python train.py --n_layer=13 --d_model=448 --n_head=7 --n_kv_head=7 --head_dim=64 --d_mlp=1792 --vocab_size=8192 --activation="tanh_gelu" --norm="layernorm" --norm_place="pre" --norm_eps=1e-06 --positions="learned" --qk_norm=false --attn_scale=0.125 --bias="all" --tie_embeddings=true --parallel_block=false --init="normal" --init_std_qkv=0.0288 --init_std_o=0.0357 --init_std_up=0.0411 --init_std_down=0.0411 --optimizer="soap_variant" --lr=0.00622 --weight_decay=0.0 --lr_head=0.00451 --grad_clip=0.5 --warmup_steps=200 --schedule="wsd" --decay_fraction=1.0 --decay_shape="linear" --final_lr_fraction=0.1 --batch_tokens=[32768, 65536, 98304] --seq_len=1024 --doc_mask=false --train_tokens=279800000 --steps=4415 --dataset="wikipedia_en"
Each number is 500 + 50 x the weight over the matrix's rms, rounded and kept within 0 to 999. Layers, rows and columns count from 0. Numbers have three digits each.

# layer 9 MLP up, 1792x448, rms 0.0411, rows 629-643, columns 0-223
474473499466480485579528498453497501475537492446500508483467473510516576521537502492462468505527541467595549560564509529434464477450476444452563460537515458570515495412503562609481531533529480556526478568435550571442493545538522468471476570444474549434485496598591405469493416506473492425572504544447492511542435487497544554442527453532434438556569460348464484509437455497461558438500539472422552483467472596578420439644479512461508500540481503465541557433531459451533519515534553432438576529424516546495542586465477488484419448443520507404492479533462458554493469540517472556556573507485542570454413520535538497616498510451482429445485445544540502483512580549511597512497
458487451483446519513539486505476529498509475485446423474426420456520436489491567438516558517565557329498459519565584564552534424425455477486474382543546435487520558507523445562531452505424520474539504570515484497539473491521504488530460474580383433493510506516486581587443579495530418455630445472570508413469409543471483536478485569490589462498561467562461528629446452509559456545506367427515455541450522462524536516437500566507539490481581503594520587492549471539482575563437442473466543589421517423554492471463432435441635495478524570426479476537513469440461435510492532437527466456435565480466518482493546490585557487473474486482486412415388478525486428508594590454562
585519573489546509546519462506487489499492476430423565405445530528482513478464477506513495510520521548484540476580560516470433477544524559499561639461517480527448515430427452546432431414528531533442541521534483477465516527502448463516443502403421513502494439461512449480558483469556607481425505543570467510451474548487634541308476499513491440509354388577483510485469460483499445545532524460494507546574507518577423417581476492517528457517455540496646488501498529507490483483482491440567520527493448443532549485566516499388491470483491526499477503567540495578514403503427529524557409479604557436499527459449390484396432578543571497548542487472445465600561565490454561501494
445541575446492501411501467502479427447506568545540457506465445491562467421545588527474496401487527443533610435555448493526528470510470565436535498539540500501518476531488478528573413479518448520573496498417523518484580482505533483523562513430520524549486502466492431585392468471609491428495560549628640479466418517454534446442497444507523487485454533559570466510505461535473552514456544440541530519529470509533465459495498465521470487431428497556649562485538445589496543432550451527480485558516529544498459515438491460502525461393451607491521476575486525547619335457555517480509508562586556519525557404521442634454515506453507512433562506498494481537573472502481504534486
513512517590592527516549514532561459568481531498513403486528514479543492490458475518554468522505453519489659604469493478506532355460526405501504504527501516476562463605593498525486512459384546539434515419524508527499437478510431561553489466512436553473429558471409559482508513488506563470477544516499514482461561526538538542433576570379433456493284538487471451523526494506546475480527449460511503642510515505417428400510546619460529488527450490498459496553503496525557465510446501555542477495568505497412487481602511565489490501541568592562528518568590419455484519415509417533534459508494545465599523544483432494422491504463499499596456493589485601534521502568564431505508
402527522474537608529519489526450656482572508642571457457525478577550491487455484418454504432451543519576460417566548520517564396483514458549487472598499554453566477538476559636592502404461443493436381492472481476421446509561450454480349618457476429525511519494443582499490484543587488541577527416487501422492485453430526527549572556521509431477537506488500606505549490513412421484531464455545438493455458513451491494557472581512440545459471529510471492540548480464391453471404554419453541510609556507551543394518541368496562561553496494560518516552504472479439469596567388430495508539545447492467579446518483521451505511450516368464547440458474486548577553603562441442454
487547475522379540474424487525490528470538541509503482394423618553517476553536421572514490531425406466479505500506613451498533433507508390481485517463559456485523499440505483503485499518458540476412485523536478495551451479395471528500557504578490576408506417559542589593495436481505440522497471453541478511537522553520559524446522525583547478500556425446546443441513536505473582494489547413447493506483426504494474446407550561446605437518535475521480534562389474539427552451561472551493470479522466503480466462520450445549581422412610515586474609383579446451620552490547532558453581489491477537528503498473533539549492569574528513470520444501468501543477578483434483520493
493545531502527419562452465494460532524519503433484455503552510503532454459549532479401572523527534451430469561443535536464505474499422420513505573611539591503473432537516558507477553563547499451497515559386568443521496530529496510490499534518456590485492415511558517469479592514413554546519520515570527503520518567516570467502529434486455455488527455542449444459478401533560505485448570462496404569430551545467481531508514471496556479440463429481474531503515463447424435430560498510569448458539468465495505494562541509452487545534528519500422441478508521592467544460612510481568467477511429466528417501428429455502424511447567540574484489570514537462507447425465486395566
559511563542511476557392481526561458516490489431548508499496444583441631535430504525494480429497457506480511481477441414378457487551434484471570418534685505552480536472497415559605484415470458520477486634537584545503425530463609577439516491544482559510578457520523558499392483500460577477517528508422472476454523431507564473506512612403522470471498638551503497516555428453492640442473438462544526422458502420623509531505536542506565475509480498576444446553450547483476439460488460434501413464483420364497432531479509444501506468502510377469519456500539417519483476428468511469520480480434513528447507532434395514517466559487489483543541538529525459501496581465609535492518
402488562420515491483447603419470481460529374517474447517544626544414447548494475498520493554520524490464586527522528468450477417448547524489500505514435504515517548495446458517494525460440414553482465555479486492467467588657482380487550510495609593454503560509464539450517482525546514544484491542524520568404434447518460552566504553570467439552482454412494513529586474423443568456556511567487457595444418465436482444616529453457495534510421569539418463568474619467458432514511501563476479532538495502453593520573543471579488508486565523647571531444506520512426465540513543516574535481544528507499414552576459545536467479522484474495445501587517498408490566551545549389491
469497471518507517535563461507504459551399536501506516436582384507493486426553501508482617548506491457500513464551497472543609410535465421486559470469521582554488494517539444527521519497499477385423477550505361484550575469467493550453552485471510509471525532522520451508531590562411487477486472492513412576438572553456487501511550468545565578468522517378624540552608434447475520527467457511571495538513543570476579509494506496444592518621469427492454426510538446492496489462565540504488467539576625457626498440514537472501547443515509538526497523471514530445534554438653511430488550552518487526545566513585498493562495497489494491416468520466494484520508523519507476466496
472423474543507526542482544511427542414505537511468413528467477518489523472611540449485527614494553446584504390578502496476470462570502467421578572478422508439482560441561533503499504559497487496537528505444400456465572517637495456448448482432480453402512422468445501580456533458590457489398473520429565520441423514511553594396443416450519454498520548536489450542481564472515527451466533622501462494539569520596411499512388448521517521503514407489429403411490565522421526431523388529568454461470549498514503450449490535532625523469447470506481521560472606559576433561592491462441498489485573568495470440487396541457511496643591484491468499544463518522512435459549578463502
553503480522513463501540475492480629596481545470563473529593422510479513576506443451581417457455586465630515447488510569569514527558482591408546532534495590489491468453647500526439440477590491538549493515548507487520555489437518561504477495378499432469463416495437391492406515469435553511455445411546537458511446533574418527559520551457488584567464474532472549509527612421565512479515590466533495416451498467461444537559556546472389560493441557580474442447504424522416454490552674530539413504500432433535546502399484531540500457477520510565508600480603434413428527334481466495548500376579540388419518580534515572573516426625514406515500580580586361461443454495505531485518
511550593396473461583472462450423442533499498502510479569404445536433570532462546566491596463556406555534490486412521466532576524563547527411519488567530464414551505483454452473465503514556457470476564541520508422496458504536495601562519550420594487500530507555478463541533509507543533511533504479549497520463408520518454587394468504602472471485441496509505536538482547608459567479443578380507510574508569515475531471513490445438467440441482522507555603502493483524519498431499535411469459561469529500486532490574489472491548566519463528344418376574537441479569524532414562532542553491566461569483549476524602532467418480668475496442593441459448584533546466501521513569487
573564561481513421458506567550427579496536550359554520500456473520515556501432481533474522487577510502526514565485469436537510604605534492562553514498497535545532469520480440515425573499521534510479487526582446505493478562462480563513488453494555465464525472391456451397406553498462483490489532505568495518534488492516496467439586408353528496511548538532503518534577503550499524439394485525439397556484494496582498442508624440523475552504448460489485439495617533504516491467462547472503538474532538574491485415527459548480534495548455476527426571494552515536494482587441481450527521466425486403440473504521349579516506492443495496450470505514502504561462424500516580485495
# layer 9 MLP down (transposed), 1792x448, rms 0.0411, rows 629-642, columns 0-223
528513551505591491443574498445530473528534535510528632535588565573527482459527417507543507494596526501478498484505480499617432488493551482569619541461569485532577456530529459490510462421518550504585507446573493485475538479527488504516460498475566485559435555563530501491539551480444457513521479481528485517490535517650495453446518508536436427474503562625398495484514541593523492517520503458364507481468493499534514477475479595612524485482493545477479472505550415474464461481592481432553436524498520426570501478473550462425573488471425585526513507557570569497582542500467550495489536475507559373509519479581513515485589589547406445561494488545502457471487556479536560511511
463488514491498498513500467559438442468523439540490473570518530424589502543582457468557516388521430508455442459441614530548510481451487456511506430427475585491523572505530536564504542467622512521535481479471463511564504466508499427503424477493503543572493610580484467427420589471478465530627546471521564469487535487512423449498526585451546535509496388495491545533403452551501504475514457432483490493543508563533512548425528490506455489491489572500596587494457490462531463507377421439433478385495440596408546403535537501418543586475394429548475498492491499452534514414489513430474552493578456475448418581531518571525477519364484513414516470550541497445562435459451560542530
494488597484555362520450540497538505523476527633504521534563529481578408464530570527476486550519493467539560487510469515512505547457460519476490442469369459467536562579549452542447489542579449595439450508535459486552564458551467529540543462394468481478502447515548505472473497538577461452451523444422572524430493506578464494457451546551404410547544501486601473489568453608566430445537525516360552533543476495485466531482453513560509526518522430550520411458427500468432467458485361591533528491517505462513481550602420430581489498487545529594558394481438572417451444584497550431520529536642482504564451451471472560473522459550492505504449462577507495497576542534619542491534
557530469511460473519601529494509432603565544405505494512505530510475542510455504497436504533389519545574610678506504590502413519579423490512429517630455478529590428515548532539473412394483527542622465459459512538453541528445546407500462455418514522490531536528556463497439443548547519477535464499536508467502510502526450523580501534606463455393598568523503507458497522457480446526425497599463599501577509472519404514494462542426585462457372466498571548528561517539510499476452432496539518577481381536576424504470536473517476449510576526459562537545516419479489560402524456474506430535497470523595555579556514508484578421480494534587490606458536483443552465515510410529495
486452525454478521502575430544483555474475534536540521463500478502534472513445574474538475409501484568516454481519543496489429517497504635527527480408494460479480473433596524475567461507513591499552399532552451576575482445447518546502565509509428465485449466480497519473572411438532556486520510485436449597518417444558511541434515531442469448491489511521458419473370503455498481514533487538491512451387404394525405459520397578474520469620590548486484543501463499424444546444540514475455461528486506508500428468514508540525402460557478456501454526529530546467392500466445535566546411457516522507583532566400435388571498470449437538570439509433465390530542520451413408486519
621459525562577583625503549399307547570469546383502477523467482465491498525551482582428601453578395389430469530470482574534541526574544499493474473519485524467519519538482477349516556534557480529492445494622527517536526539418377425514424544424477555516596542454637451517515420451515491526518562405513511444436443500460490551473424382364472414466545510521419474481473478519526385457433491538548503460493463525524488428521550431458495552493557412431448485561548521389528572415408460408507530513516457481550483543434429585408490476478506353462416451465461441611456412402530565442546484513467363529455524468467416494508510472432488548506446347518516554450479463471446456510491
506491567418488476417532507470572435626553415533488502492567482499545515475546460446513478521549517422476544506497433490502516442518515548525503543514575530543402511498488483543495558503500508472545513473420445529536465543496410501528545556591531595444535466496542497580615438477496523463546494530430554521450444482468518616523483435420531599558545571549540459445528474484500559542549579538520485398429420470478498516472569437533523532533566533518545487493423585492470490511602516478461481556542553427517524480487558512629477495508553476468530457552446553411565513413481534409486461414521489504533551481426575583494488446596595558532541527479509437446557485513580536455486
553454483564572445500539508529561453610504469477561492506466503482389469544527430386443485445524458554502482585386495472546469562455544462571525517432465528519564512525494449511449490591443518516459571617459647497475515453548516486533460515451471483517483437549471521516527499549505449390453469540475508484474514549436496457562501548395564515456475484546557466459610520583447408412552457507474558413459486449502482477400567553442520472486466481473460435506564527526413485514465580532522464534483505465599458548510448504466548459457459465489574544433486452543528484445466549475512479554497458534471517573452481538486545458602539496539515459494536525475414555471469489466550
510531455491473502567552473498531448546507452551525494502397429403500496549527443488496599493523415647512562554456406502570463479548603556478531476429541505526476525523552533482477574462484474459406650487536476433540561571539468444482516394552499514463512512537527479547553541500519480487488571513484535523512516525515533549546449412540568382568504527489434514543465472531476583563556538575526446527477447599464481472542615558490552455538363515492489451504505471542403602452502477452457476427533527535520438462530455495495521536470521471451455466500515551478506450481549522439444548491432484497417476518524468485534494488508490542525597552544437594359536539453559549511454
486491438443464506444468465453386428428490540449539593547532498529472480456531471523410477566483547546503525535503534516468531528478448524456519458419508468513445574612511487496503567504587471601441470537523470448421491487498535399580550482421574592454501451584442481487466589445503494407483537473467513510535476458476472485539456433509476450492481501525494481523525336537537458547463516427475543460481453482525416468547455562537508549461526427516506441477466507458547434500527515521466495516420507389491512513526423416453488430448469546547553522521591471533493474523508532468547525502474481580489413496511514558453435452550517542550552498456466509467498499560411482459488
543472510455513359498442536430577537440537500526456510576558529559572492464528423416486494577425544593451415548477510487449478452424494540528468574537558515519496451537459589400504545476487473565463382420493506466469483515494474464503459409547443499537448501524566592509521495448519579523504437505542591440483480496532420494502537521369497465526544518609396495569439539527542514460494558532491561551525396446482497462475495540517551511459497547512489511535543502467487502492546523426482534400443384516386462430400556492508433495504416517505462462556482455532402541558523532408525475515522569501455458560577515560483431536511485454519539500473536452431436558523514482417442
566380400397525469487457491448443545563508482426451475408509523461534541550514537567495350456482409462464545523467401542438457460447500470506483578559492411536605392468472456499542474579466552464444471539584461525528435500424440509406454493575544462555502496554538523494451449465490594511560517524546455464458479416466530478494427486448482470505494515469472474528476575482470524490437473519428446578481499420397576512540578493527553461522476586512555534536478433456457516468506644560409481527440453531431459547464577495501460370480554489503460526438508579616420500507475404526503523560525438505452499445470552461420469454429545514473419448529519432556534548526511427476517
449503461459459522427423483431539497464420507415475494474472511532430450501455527484565508466429554451532486488500342482485591409492441445505526455460529571482436463511458532443461592473476471452457579490626481466505495498459466508498498469470480445540530465545534508447496472487483479493394410554488458527441474569409462493561415371457495465426495555509499481513487483441600425567540429437503479485463447517426499452493546472479518559523570477446583506521526459511511443480478624482402503474550457524484531442486461519557449510537452410455522512540516500494531524487569492446386417467484410521454430442501513509621471431550554500445564442428450474519444494407461423427501
541464415543480545416475465503499518538408470488461444506539527499477499458613495511482420501529570530527513506559387453531518539484417429525502546506456527505556486560455476441520549487440515472601496540499649529530484489403551484498478487525440597529528561443533413415519507478546456495444567491491521570485457491513423540512498518556517480541518433458487539513509522529427483570454515494490517475538552526481510503468554460538523517520438517500470356564531552495469512457536519528531526460523521477478515532455499521445505500535461352575421474508518508488498460446559543427445405527534522484475524536539502456569466452550551548530530396456495605483443561391438509541521